Weights of a small transformer language model.
Architecture: LayerNorm before each block, learned positions.
Training: a variant of SOAP for these matrices, 1125M tokens, 4292 steps.
Each number is 128 + 32 x the weight over its row's rms, rounded and kept within 0 to 255. Layers, rows and columns count from 0. Numbers have three digits each. The size before them is the row's rms in percent of the matrix's.

# layer 4 attention query, 256x256, rms 0.13, rows 128-178, columns 0-127
078:204147127095088096146108178136097157060097080095139170175107128156120175104134111139146189173126167182103089120102146160196112167114155142118155133091180108174117156126161164111129179124106125150137128126190136121121156113100172102103114126110113157068137103082123129122101114059087056102154219177135116097109115160144128160197115154055174118132048129125101176115151157111147108130137
074:131150137156090125088086146137101133134157152160170214156123176158148153095103125166113089098190108116122146132168109133081162111145078104088148163106092140119102098194141086136079090119107118143118101131117135115142151139167133120163137153149140125135109162128104105159090089156155126176161132087168071168123156129113143116141188118143137105174204136138163160121165089148068093166099
078:059115165122146119159158121071089084129134085127125176102123121131117156096145119049107194149148175057162100130102151139106182171144120179120082134085114178089141099163144098124094114074099129107144116142088102179134106106129112163140076149108211107146154138100163112160121095131146147152110104124113086140153185100126132093100183141171180147144140188143144126147111143109095102200131
077:076057155140133101095149149156083110151144192141152078112102119096101106213138100120153133125196099077127116110160116107122180155082069179162077062180099165080131078125095111143129118083078137120138061153124141127162192119114146120146194165139156118171110144159111066166107146183100188182084116078091145094121131082142131106088108112150109150157171095060150131101094109120074152143093
081:125118093112150168040109116143075081101197081085134153135096124117102095132139069061097110144140098167148081101214136100124159146055122148096124188185088149129185127155101140157147122099157114134144117102090178146122113104128103165150155160101132078116155127175135138166110121161137151150117118115121132150148148120163202098106161116057181169170089112127174144124113120100089117107147
088:186136138145111115165133151166118136173102193176119136179116199139117151213140121155151161178164099145081097164122100168121126141107119137157124088117108097136102165175121118148147141109130136137121139128162095105110174191127086071153194082104146160167088156117121124121185154068118180088130180143086118129110148206112127107092097101179118126149138115132140108133124124098151220139127
075:120097144163159141115168147129097093182101165172085086104183160152093183156143139161117044132150110143160149102162137198179187155133124170094124122097094192085146108106114091117190080094128131131154142124087131152125105083117124181107120133133188120126116130166080062145139124196140116171147164111142095085113162103140112060080136180127127120121066098136123071145070107140082126148130
075:118153078130124113138147121106105117137102129084150081076100087114091109111105115106092077183139129143187145071149107111127121125066137138141134133145058139184150074184120122107144134126173088044120135095122150132137126088096118143134149094146153128166163167147110138124131127176141162159181157101167152129129156137094126133130145132117199068173160128120052058092052154159112090144123
085:171156133092075120159125144110188149096141124144089122185085171144133139108156162125123126074119100151133123179132133138119107063150187089169148132113118086138087152102109129111122159133170115214137097110164126093113140162153154085117087073207110086064128105107147165089098104092120107105142124218106088150071086171112095164120113099094083087095112170132093158131207162111180113144145
070:096200089095134088093122157090118143171068121092131115131169168138115102121163142137097125110178117120118126171157086128117148119118163127106140145125111156068107108102142123166148120116106138156201101081134160112193166135087146215088140115159141158121140138207186087100105159207105135106163142114180164098139158055124215141116147164164138112137188104084101147083097083151100134142139
080:199195139100117151146047189126167139123140120112128140072141101145104154105103150107112151096077189105090098175116122119123082102102124127130177081109141118133091156157144134172141131145200170180090065226151103165094129136117143108116173062209100128137117141070124138096115085026116159049095147127107155137109149182085104162160093108112084185121137133143135150124146101128185159117164
071:098113114133165099117145118103175101166074173128110163111158120104120146140086172130120104128138201090126177133143107146160105121144142106113170143162178138077110163129130102094130088100137128163140130174073208129111123093101177151115085151159099146104144119112086079120074126188170148150193125098155090085096152061096122093172079182112128142105138078050149119123106148086168165119068
074:137106153135075158095090168178114160125086160158091171191131118104096132118147132152135117140087147131145145157149131148107102098146130100162099143156134146169116146094144156122114196097118111158106133118177125138110132134167139096120143100118102140119122128137068203099114162051135135152163172180169132124126124225129182180141130183084177128143130143149099143125135117137113130134111
077:137079168147134158109092141124140125119186083119100191162145141146157201071092146074119121129129146174155151157136164118151132110162108096111178145110143139124122137096088144092144130131050084169145200108170155079144148166122131149121104053093127111156115116116180087097155145045158150107141141137112109160046086141107089167075148116129165106094118104117113151129158166097146086139158
072:096130182079075161139094089144133181083119151154112152105129139134139131077092141121144125090173097151133103146125075119154070135061156101158109111094166113094157158143113137102122150094125139166144141129139102100134088131116104128111173117100086142118103109062092111106111169100137146088129147128157147092126137202129138153170143081084108101119084147118131131146184100092121086069117
079:060154106138130161128164136144091100098096151096153147116170106115163104108100097113154141112132124165134212125141145084105135144099130162141148153200108115129088081163130111062149149109147115106104100160114126153175134108082143154173118152103112139158162141104104089134069136157176126155135112110107129124166147084116128126146111101148152142156124076160107114061086096172072118084093
081:149157089101069155172097133160126146124129086147068148131100128135214105170126144202102134097129112146075089165132097175150088110154145047108171117142122107127104159119146117157123099123133154165142116177156119087168147164132122132104097061099111146137138125096166119087088129078116071119150141163143124155074109188155114132176102113102087083105109118135112137158144133104172114116144
076:191115157119122145102197145116140134159085083071109127162084093165126181082178174164144157132175145175136159155091185169149134124102143114125129113113154163151084145148112125122102137142150164135128146162175117118087129171203152101091134103146135124084116114120160133109161172046127143101077101136075102087111105145123074139111092142108122049071152164129166156138172132061189107155150
086:126134127129154185108177103139124113115164145128138165117162165124097143134093074152152122094171177104119102122139129081122175164160104189150133112146156124113202104183114119102142098101117162079147060082076118161166168111137125152164145154134105109212169109138104104179090109168119105141117138099143146157186158071134178081128126130140085101163167088167130094052090114138107077110134
073:161122122111108105133178137156150183139183092150107156107119109103115139161091129219071166135100082162156122152122129129086119118089110101085148122130134116156102136110166153140114204146198141147123129103171159113085173157135089093112168126104119150155139138104136124131101183055121059159084073135095133180081118165173088141148107102086102092123118112100102138084135162110158154110125
080:111165120125120183129162064155118130197148115188134106150180090123110110139214094123150070099138133072156151175167126130084140138142092116103109101078158149130146109147134080137114122099107139162136110125076133149135093123135185171120114169142134084179110130145129080139114136186150108156129106091110165131147166070147109139144099164150175123102064145139118107132113125148122156136154
087:114099126098201111176113157099081079182128085212136135087141155137132128102117133111107152099103173110153124142117126087148123157151191140079144157084119139082154090135152089081150081136119107130159109161121126176150140089112077181128088166141154143128138097145156122116151098208184088171156134117134133128108159054113098103079163085123124140105165109063150127123114123127129115123129
075:135110160148096111151150133170118134181130167124115103124094139156087112183140104118155116132179083091110132131142150181215106127118160086150109074112111153148126156065115112129112133117150115142150167066161127124109082127124153087174144103093119101138094145114140126122159150072056162070102125120182109140118107156097183146058155169134078154105098203093119175115157156111116036128127
080:131111094181128078139183159152166144106200109107131137104124113115112136160108123141119158206126099153079145131094109163179115118139132107162125156117144107145147178091137158142145143151177115172132189107162120111067127185166170103144153130119155134151127073125161113103127136063089106083166133124141115156120092191122189159046141106163119143108114118184112157169171165111166143126121
083:093126112116182119135093122153134113095130152160143121133169129130114110040075100074115146062110151102183101151114181106093136117159167144131150173124117159152135096115159108128151104139129090126122135124069140172160108131097112173162105143174178116126147143117104172137111095193162092141170159107084095163126192065178111103151111162129158133077127120170133111120109141116136099109146
081:113144148136115088155117136092104144105161117104063121177128108147163090094101161152149121129121098147126127106101112153149137129104132104152159128135119099137085165072161152214126170162150131146119130119164182119115137166066153089081140068103149151125094139081123141104086197030070119054160129136067128178145085206107132147125129124182167126123112153136109182168188136131175119109155
083:118153100163142133078148085133143120093075125121125058130134133128135057122130090083146086125142156132197096130111089089076129115089093148081119097136131116103120108145135130074114161136146150161097093161132092113198117058091145126149108129128102120156124147152088081154042134223167096157128060102105137164153112084167135094141150180131152086115133099105106081100101052146094159136094
082:109131130176143163087182092153142085194115133158120121060121139097109109144142083125120137112130196086109168095168126110100117115169142170143088109136163106111166129113108122127133135125103132121093072137120135105122103110125129157163126171151169109160166130125066124171183106185155129127189097083150154133152172087096150101174166112151171134179161095117154135066111094164032093149147
081:124150117085101105096141105169148123087138186142133177089150098095092137041120116093120116115135168128067143172188084115162177107096078178110111085146173140075133140142184080081166110128106139090094098169153155130118095123124098128117120114111165157114136155121100082164101109187180121151091163101184179164151112087110154126074113125037092150138155104133129132129094119139093192141140
074:095176166161141107067144149144171120126122184130104087084169137150144114178036120151132166121166099153153127119089159119112049078087180130166117123133168151156115093150178153087139181102210158128077113124148071137142141130068097146154103144138156160134128159154114247128097141093144071123124156102086083139178111168151103171118153135146076117141135124146151093141130120130137140121145
071:111078077063144151143109142069121089118098118114121123101119155158106114042095113146087148184086126128123166078147113187117151146173152143120132108150097135154130086108123104125106120093099099110136147124137109115143087089154093109175134134126146168126109113127149114214116047177176106153130048115110091075133158109065152107144144111132169088156165115039168105058093104150068108153171
085:172113126117089084107139191121185129115087185141147140146095084167111093087073136129151142124119168096128120113088154119154115085101158084162137101126169118162093172174162173141098162106119133153079137140132107072145136124084126083129178065179109149099127149119156132121098139038110151147111102140102119114191079180092114177155093144110074158099152147090090102160192162142174120130130
074:118170146155094178099137190116131133114097119155105160140114123135113107168126145132140146162123155176126124182104160143142127095174167113134127124203117118132109162150178191078100167122152117179113113147136180111127130136069107103112131074167127134113108176123152199117102092063124112080160137174108094071178108189116093115108123093092091091100140155120195150183183186109174180110130
088:116145116108115124130082145124159150152054122132135109120066104149174132133146156107150077125145139156144148131093170149125089120137193108112172150129152128134127182126106160123093163142152128107154152119109115121064100148146168088113132100130129125106116116114212148085097132034106115126149138214131088128080105151145119160132104135152120133081163111124129121131183168063201117148149
089:151168165092093163169115172115169130127166131083108147170139124137151135135136170116112102075152122144169139151105134116156119106142175136170172114138043118154097179122157148199099125144187104155132178161145159144166137158083145104089151083109100120085112115136163115093188153084110123096139104190198107111139110228100107173189133123158136145108109125187116108115189157091163152093124
079:090098154095142154152160096123116096148104142137155174115135175136113158135132097125139133138105165125187146113171146140079164161127112174136122156103158107082131086163137139117144144127171147119125112147076172177133151077120143139159051177137153121190163171126100097169200128165118178122179108149107123146188187096116169087111187161137184139174113154132158111167093088158053116126146
078:115172100114142160123110073120135119103120117085182134134149136120079097079140104117131145094118144048143167151154110096132184102146108184104103110163156144090124073161134085086114062160172113131109105119112095154137132086116118161141080166155131095100116128162137134123157123208151148138126127070148143137163189049118170103140133185157158063122121146094105077079097156170029150090100
077:129128077141136180096098108136114150128134205095157139097124156100090118035161071090130104165088113151075121090207117126186159134097116143158100136120129107093176162130099124125125150069130113068108116146101163164106134113136104159138100195139137091177119135175210109183166132140165188074143171133163167081150155107077172126102217093074135150184088097099095086134074124143093146104137
093:143166116119169121121132125155156127109154168126140186092127089111168105209176058139094134189154165114153069129161127069070140115054111145101081138144053170144125104162139113105100091111145145103103083175101118161164143093132138162152165152187106092172106152190065128137117129176127108154125090062125161110150185091148143101149122184122147136129089083118143162106102136160078140128105
092:103128098114154138159150109101149086125087198076162167110148149098142145084102119149147111162143122126153138108151134107090137140117094184102115165091100136114157074142133116094187094138158105070124104144110117151173158076155089196194078154116122123162119160168077113147074118214179125159162119128149163137135183034124171079117162148123186101147095115106102122100044119133057108092092
073:088112143113134119138073093068140093106181180200120168152082152162106096051167117193156109123107115122136146133117165168152163133147120105103126057119103161113109143179148125126164113131153076059146087136122114117121151082169164150110110169105091161132117182147154073146124108159140146147125164128150110138117144097114108107142133078126148154111124139154100130108148132116140105155134
070:087090096122161095142098093139137102086083131099087117077133096111141086092172150064120132142092132180141119138150131129153102145136143171118120087130094110082176111136103128123136096087046100123119155100061159215137154045074099141174086181142168139134164126118150124155112092171180164142158095126121117094142174062139139108097169131121130136140155141056160177133108106119072070127131
073:189173153142102157153127149162134095145133133179138150150142143131100174169147146123094118133181085131117142156084087127154129104122148084180132155121163151164103154122138122171156104167079128176084192098116112131087152207120123150116156087150115143096145102123122115085170121083072153115149147132085087134095136192115143174098139112161151146131145091124071150141127150077158105153094
072:154136140138125126105114169182131123115205155072098093133121150108116139111144119079180115132155152130141148096146128146170122094126153204159119150180045144079166094112108115010133097143133074108142106123105190134169128108092139135124088157132138081111158054139115145115108086176094134166149112079147088151142128102105139112108121167120168121146086101090131121088086097142098099089129
085:102130170100151142146128149123147084157196094101134153139157174150158137096118062097113124114137174115164120128154131158152157180227111193144149120148137100092154111170077129090107120093118116077121139112098089123134136089106117191161119178106124113149140156168108129137160092184167129138154133139117100128135184084102143089122189104141138092187132117100156092068078153152117127138170
086:114121132132127116124132164120132116110154119121118132155149118141093071054168103125133170083132160114193117145152127096047145114145182157044184161162136129122148063150132107090115103123135077118128097199105126136151151113129067206190110148183136120151121186105113095127137118156163081154130090048115136152094187087122106076124116150122110112186123157090131119129105126135107164111095
076:130104101140133131115102118100086104136125136237154154078077109148099127092112102162170105116081161112037154117147130128102135118111069194155141178135095136080120087155188102136110103174116121088151073178094105175118149127134102142107065181096103096131119111121125174142125085192181140168176112160195135137108184089159170128126119112103132157134129074100174111086188061172088171127118
093:115094138103147147106171109132141095135174175166155133113145171105098123086168129093089135153160177149126128153165060085098194161168097156148138082170180149074179079137072109123163110061107134093129120141060135154148095128152108164177104174155167117161148178166121170148117126185123085151112163118124124162154204049072144070088140148105110138151121132121147129079050094130081037106117
073:135074132125132121176072120115110115063089147121037084134149182107089144087067119141122132115099116135094162129122108135149049116142143046076130180073201079139121166146148156114116162150130145157140126158135115037068123152122075143121158067120162109116110137050136131119119118077106104045125151172099137116079070172160081137104131146103147138115111105182133121097127109096141132096123
084:120115139122095161174127147098123108079105157126095170134102126187148158061120131085174130088139159149204078121130177113109145105125122133079113171137102112120084122152156182175156136148115129114081112145057114091115121103084077132151121085140134110123153141136125150141050097199137121197203104133119159092091142103142071073110151068103134151146113153154094092179136168116123131152092
073:111112086119140160157134098106135093126123142201134193072138181154133125109085162116073188092150199134095135141075146097072144131195082140160178207159105092138118100141132139186098088172094120104104137104089136171113145140084143125146111134133118126133180126089123130134079103196179120149126104094122155163115148064117063132184146111097166106101155090146141146062140134126121102128132